Each number is 128 + 24 x the weight over its row's rms, rounded and kept within 0 to 255. Layers, rows and columns count from 0. Numbers have three digits each. The size before them is the row's rms in percent of the matrix's.

# up: layer 12 MLP up, 2048x512, rms 0.0441, rows 719-743, columns 384-511
# down: layer 12 MLP down (transposed), 2048x512, rms 0.0427, rows 719-742, columns 384-511
up719 101:156152105118092112102109128109128139090161106167109132093124137146118140125147109136177102106125164151139132128079144111108142170121111100139166096110146135134134124161094114119137147152163089148146171107104150120147087126092168165117134102141137146138156136117109126139116123110150132123125115108133143139146128164109120134123134132090137156183106167128125111120147174132144086126156
down719 095:118155133134166173130129119133109111143129117123120161139113127069119106106156098112114188086155153085113113127092153126134146131138088106126062129088116100137116103117072148125109159131118147079142168144097160107101141129125113153109120125168096122112145152165165110129143117162117102111146126117106097140123109129119136129127134143158100110125137162132137121181117152148104126140117
up720 092:127136132128134159128090098129123145135157141181137137111131107138114109106143133141152137124152114114122116088048122106108144112110139150140112134139109148105143142132141145143141192123147126147131117108129113142143147108145089110087156134099180200089149092093113125139110119126128104116113136101124116116160090127167123126154153185139146157130177144147137102119116133135146166143129
down720 102:139123157142155129146134141146164147172087075152136140127106122114129106128130075152166160182149122111102183159092146116190147130119096139093112109090195086138094126113135105124138098116126114154169111118129139152085123131119154100134124108165093136136139113132136083110105110102156118150152098102129160133119136168115144098173101125127101117112136124162099086111131153127105144122132
up721 099:124149102189117102151105127132122136100124121122114157119117152164129083143155117114097127127146123135145157141168110113089106145138126120118136171117140109172118153129093111068134131096154141098138091130139150135133102117117082109115115116126136103106108109109113095124129112118120136152120135117079097115110175138100099103106149113111160133176147141116098131104138117120158140164151
down721 097:131112107128099141109123162128134162137098159136104149101125065133085111128142124076156124092118137124169121157108182158156197104098155133134127152146124125097127122135131065140105098142121124154152111137170133110152132155134163132098141107157091127096109125113140126108153173088147139144108109153134128148137113140149134090156143116040119132089125158145147134147132138122134165118117
up722 091:136121100131128152113120120095116129137149164149116144147124174096147105144185122148095146196094138128126133161118113096124085128094150160116090131109149113127132127123117140147131141086164074103131120111089123104101110199082127127155088149171115115185138124129101098095162168125118133119094136108108170162140129164133103164140130124096126140122143145099125118110160135155108153104118
down722 095:109164149116123138104107141103114170169135123170120158081082154143139129079120163090099133138159120118148155145129151151133119139164089162112150132142108138107127136156135139115091116131148145110128140126155113164120110164127142159127104115130112111108139136123147127126100124107166105081128088119114087167135141108100125115113111147155140140113147113154161136111116135141114123147107
up723 095:120101125148118137176149139112144138106109159136111093123157097139160124120131136139119124166140127102125153130095105096125151119124128144117132089164147111128104102107105149099142141134137109133154112116153101130145095127115154140140184152108120145162122140109097082131127197121127099084118090150127131133121128091132120127149149153137128114136128134140120137119099115146156144115125
down723 105:113124136120144125096096135132090133201108151143162125132097148139089125137136149136142151129134131118077145165150174128121149116101126123105144106176115121154134133146117129134127113156143118109117127145122095124089157124134119107169155118154113077116173108189135104119101109139140101120120206110102094114116133106111073153134135150115146122119123130161135116168093107106099112146171
up724 094:138139124163082074145136112156117117120129125120103119115088108056113116077127103130088119109144154083116129140165150130152103142115143090095084164113140113169097105168096126151134114135150131136162114185138184130152135135136118085123149120137111102125137117110124119100137153082131195110155119097122161094172175138173124119162155130068173148130116122130140132134171104106116082143143
down724 093:109097135122182158134108119132125188122121105159125118120165110150149163098118156117177115133142093136121112111116131077157142149184131138111109085102122131158122134130126139151171116124135135133136107145136148160125114115137069114101115152137186141154160135117079155158115144111137131121120110128120141116134135124112154182112142125158131168156151109130130150131126172097119143135130
up725 091:149124096067147089148130130139089146143154137114132125101132126091127129143137131094146082134111108140138136116108121120135086137140124140109102127154157152122097113143139149111114138151101116106090158133110131149142116130128139155115141141177150141124152117105095115113119135156128123149189126136122188157122161125138116102131097146136109142104138165139109136147112138148087128129109
down725 084:109134107150104173107095130135147142153117083117148128113150086164140143115085152101113142099122096121130084130125085151128152117155154064131125118129150147165155137125150157080105138097143146150148086133128172118136150091138110125161133135088111111105164144128098089114163104137174137113107117112121077126149117120110095135123110110109160136156157111119140116146119131147130138132162
up726 090:129131085153147122138127115076092121155079116174141147130165113102156134092106120118125124155081114116120094098096143104131105132164128112156093135115099137155135126089102100133117124165117129146075131110114162127084114173136135116137107117119140115129159148137115102134134138123131112056153109154102126146163117130129137090152099135131129098105142173102072131119111102153116105143125
down726 088:171134127180096128173141165139142107146163097119131125063130146105127161156143122148126149135121125148152150148139107151139124114123143155101156145144135142108114132149138166116123124120110150133126135135153180094123124134126133127115136153121128135146087123126104142130140128136124132119097153094123122114113133120177153125118148112152141147127138072166124131136125134130115100165123
up727 089:133143135149148159131133131164174159147146108121131123114067138132112099131086150091128136141143152122160136135130133143144138150124097137138136131156132104159160095116129158143164117121130116088115109150053143105105156086098179145138150117094174081119152112109146161129090132102165111187138149140183162094136142083088153132128126125113134143137151154145096140125150155169158083137159
down727 082:109183115137164120141114161167170137127086122125135130175101147100098112079075170135131139091134153126099129143121135087115087125152059133086122158110100079128105106118171101122115098121104150139131081120125113079139163100152116136160081117127153135078145129129103126124113092084140130126117146131141141072106135087157136163125095114098119114121154087128116162122142130064125112136145
up728 090:148135100171149149151126127113119134124141141147123127140149160122142128126125091109128146121086103154137115131160124123134133122150135107102116111103160122102088107113127123120164151124133105107124071160131135126126121126123161084159131120111178142137115118075112103100105113157098138141142127109107114122088096121117110115106117126133125159120158129110107165089140117124144140105139
down728 101:113135139144126160111139158143149122154081123097184149096123128138117128138138137160108081136140152140093143123129078144160122113137123114113116171106092090127166146159147098093118105104124157121085178110131116111146119141162162168110123124124121118135158166148114135133130137112152098063102134170115142128093109131141151122128107145137134113116128096132127126126170119091135133134108
up729 095:108104119148106077094141118080127138141133123119125129111153094117121106093130114096145134158118116114130124097103154089105125129137099110087118140164130110179166156154168169096172140135110098116135122098162133145156107092120142132140171099109157118139148170142141135128137109109102131081123117126142168105169167165108091104114094101145138139100110142110122141117148108150131157159118
down729 102:114129126111167092111148102103135114118116115169118136147118180121184117133104131123100165143122156151153111160134095104149075092175113123127116106153155147099138093170151127121102129153144095154161153128100123163124100110092148124128107087158094143103154151113093095150128132132120165161124107186140135128108159114107141080121135116137115136124103092129149144129146132135164099139124
up730 088:113120121082103138087125099130109138080121175142199118120164111139099110156162147118139143123143076146101139095105131067148088134110087139113144104110147133107133109140157148121099105097143117132086149123117143110144133164129126112116139136085170141071123124112098090172159095151120161157154145145131135145141156123173121117145123149138141141102135143130122110132174126131110151105124
down730 092:150181156141126109126157106121164182128107090098138088129115082133159150129121119127079116132123147142103150133109159094178098130109118113111134161131118126127145133131120078078131118102155092129093125122130110143066138138138118162120105114096128126113167124084141138138108148167129105088114094096083150091161152112106175109131127154132161149124130161135177148144126105175097119131089
up731 094:142148124084139126130141117108095135114119126140136102125162099133147136121135049130090187142152107135158116102100150144155161153131142144130134169112133141126114129117107111109131139094157108103131123114130114126103108141142158156119144171143092157160136131134135140109091073140114129135097146138092093153154098112128185108137125117148128106122137156150148144115123160134089133139127
down731 098:162136102129107124098090102108160079156118096168154130108133164122160158120142151107096120128112100102142136160162112099111119100112082140147118092096104119100140123139166128094091100156121094116149107112136085079096122101116131114098103064102160094112121135153086133128078105140156084093143165128172142115131125067135124154105146129125145145137126135119086151109132118132150140171097
up732 110:109122141089145118086163135112144144088119159129114125150080098113121131133173113092091127098113135112128172131140150123125120175139106132131131135131164145162111092179185160118152147118116126115142085126128110085143128144136106135181067103112126113154163077123149097141119126114160145139124120122069129133135090166103133149107139103111167127143109157129136161154155109085120096143114
down732 105:133151108097085143105112114162111166153126119159129070133161119159133154131130112130129153118142145124112120111130105098112161147115082153108108126134114118136151182108126130099117112092164138142133151124156197106134120121080095148126100164137180142110134138115159171170138100088125150075176120149128123135120144155109095138142151106131119125135113125160092156143106159089164129135147
up733 092:171088166097149129106121112125104123106137184125116123166124100108160151087140131114150135102133084115089131077165123128183126134148143087124147131102156130151108178116120123119111124112122167116153092061114159171093137165140135133127141086123154157157130075146106124172156115143160102110123123062092132165110129169113133120139127085158119107131099123187118092160126132166132131081139
down733 094:101158121191125114112163152123154173130150097090123150084141141113146148093127119196112149157099158126134111175109147136096122133082120160124102135121125122131081136159118089155137129113113118132183177180144128110165080119109151118130128156127132089110112159142122122118112102099083125136115138131153125098117125104116120124103118139098113140094163148082103144114125158125113132147123
up734 100:121118141072181120131052125110112153123089173130153117116122132130119136074149130130098079089178131095109133102115137102126136145126125143124114129129121163162153095156121111108126121127122165156083099094135163148138119169102084178127145092185133135137141077123116123146150130144131113131118107090111132122136087131117143133139123145133155128113139114126122118131120121088116096156142
down734 098:151130147138164141130122136122108119094101164140102132123119135176118126095140082088143144144128108127149137160124127132129150132099114100118122149119126084130114144128125097129131120181181093104129174102123146146153109126091135122128147119119153108163106136129082147114138115103165160104141148146143136117150168115106134138121161107138104150130112147145083169127167138129141091085137
up735 098:147147134158169194147114129171143176137115104103137149120120108131143155143123095129128121092145106149102095126171135155101176157147152114166106146149136168115195118110177111141155146093092137146111105142123122121113161098119109098135135133116149089134161153109168138100124165120121150123125107140146123129090133143112127123126156102152152131103138152129152129137131117094139089168118
down735 089:133100102108150083143112128147188133131145144151140149141161111131147109139125125141111155108118125094156137088211154140161186131153147151117110115123118148125153117171122160171118128130114143126117123147142178113160161089076109114163164093145134139135128115112133132129115123158129127077111168117122133141100123097185147167110158125083098114117106102129181094146152130112144093157153
up736 103:161150117085165156139150163104119149146086152137175139119043142139110112146167123149150167106149123165161092125129095154121117181138116149140102140133117153147094109135138134125153114142103143121099124122147111103158129160127131125144147128146149111129094137096120114118131134175136109181114137141126059149140114098153154124151137165113105169140158139136133179160094149171114124140145
down736 101:194098122146113100142134108136146189114134170117162151097106108121127121141116142175125161148130151094093121135084085126102124118152164117108096155142108158170147120115089142113106146133159108160149179139135099182120115058140167084119108109151163157170096147121160109111099127129138131081153114130103116163140125174147109123119100160121122082107125140108117137181160148102119133096098
up737 103:130131088088092121169121129115128137096098147135085094104073136124097115107148129110160093156103110121113134139136126126177136114137114163127118104128119107160157105138179127133157138106094085124109158164112104095149150140106141115167106097147149119083107118120124152150130126137120154143123127133108177114142190111131118092122137133100136148103124107142148113131156139091136142127089
down737 099:175102145119128100144153111111125115183146099120160171127148106146132122113101125178108125101145155120134096160131113141104098116117147081140121126109139176115145168115129137165147123107090127134113113121123124133149105113127126126112133118144133161160204146146152123110118086089096148195187073138161056073102095151120113150127134116103137128173088157114135128121132113138170119171115
up738 092:152114133102119114127128122117119134142118102147131127122121132138113138162144135147124088117133092130151130124083100105092144143133103116162173111084108159154121104172147132144107085145145127115157098109143145163120117118132145151166140153060129168172098134140107106132138176106132152109115106105146147167112111128159119110119105122117108109129155116097096128130089126145127104149134
down738 089:119125125141126128152123130146130157160160141085132129125128131089125124065089119122130020139128152143137109111103120139086066124127153094111076120148104159148138102125123111123134125070149134128126172131115120124176114150127103101132127138123067118089166174101164135121089117118169098142115122135137115074151142134111133113121146135113125101110081110147165128140160126121154115159135
up739 101:123116131126157144150127140126086145152115099141163128099094103128087163149129132088127146145117105164107105116142142117109107133141112116148094155151129169174094161103126136147122146116104107107107159141042123107166134192101180112128144126146122117121125133108115141139106110105121135123168125114142118116066096121134134095103156132116145158152148160144133131108101119120134140165127
down739 099:098134103104134167126140154119182123100089142132155128159137154148123127117118143092137097120105116139148167099146093121138103108160163149123121132169144095163160100145118137148126099134158155127142147112161122121142122085118157141118086156142159126138089143106112124126130123101118130098157112122133120125129100099152147163138131161116121145160150099164115132137087102207132100134151
up740 090:109127124166151100121142135085184137085118140135109171125139154087114150177131139135132149125123119129165167100176175145139114109160143122156134144114128170134143151095084152116146114120117140093120156125125130112104110120140171141064163142145143156148112082111130146155135132145099124180094168132119136086130127121134061109133109141128078152128121143134100132132141116180088109142123
down740 085:127146149123163110137087124146108162161110165148147101087127153140090145157148152104142127134191117118110121133082113129114123109133097099135168149154126115120140115113144110129129133127137107138157101115077133161190156161107136118169155094119100117174110131126141121098137098120096070049163182143090143138123130134133113126097121141118131128126133155108168169176153114120125096111166
up741 096:117149112133131104127159139132102110132139140144097148154108085084117117146116109130145130128130132127106166092135121150160153159166135113131124110164147095109164137088156120136133106164116131136165141131154139146091127168127121141103133102117126170137107118120161125155101111164124095124137142134131104101114158134165159130155140119164146091132100175165156156131145120131162088143103
down741 098:146161144140158138096109144157142135087120093086106151148111144134099149137125116144085128115108139109140147117124150081132102154166186151142108125105101098109140121157124187146109130150152111137113122158137142110123134106119117163118110067122129116130102140107144151160113103122151130109113158192116147144125116120142152119127152126104108141148138137167137134175085122088139116143117
up742 085:177162070101166133117138159081132112192101126113137129148087129162132142132151127117137125165134149127137126100175175144140110116126132145083114142159129170166144115149138119126114152116099097120141130096107138180137132168111133079133058100129140097159130132128192097101107139115156136156120112135139138138131175133126134134197116102159121123139154130153101098083111151115137182118114
down742 082:114101144123127166164121129133113123125141149129113127064178153125145090134116140118132141105108092151095150100089132116108161152098133131139168123138092098114170106118145113158179085120129130122122120102119085104109118106155117127137136131162103140114106099147113159142115127124120132124110109107107109116118102101156080154105125144102138105102164131102123163195136178132130113161115
up743 100:101131099131113101133149162164126133139130106126103112115198098184119154185110082133144115124087113131118113110155151092149134147119154133141127119094145159145107161123167128104126145094129153147143099126109117118061145168146137147131123106150115146132164122087131115146148111112102121149159131105101127117154151157142143151150150105187152143116108133115120185125108138105144099141107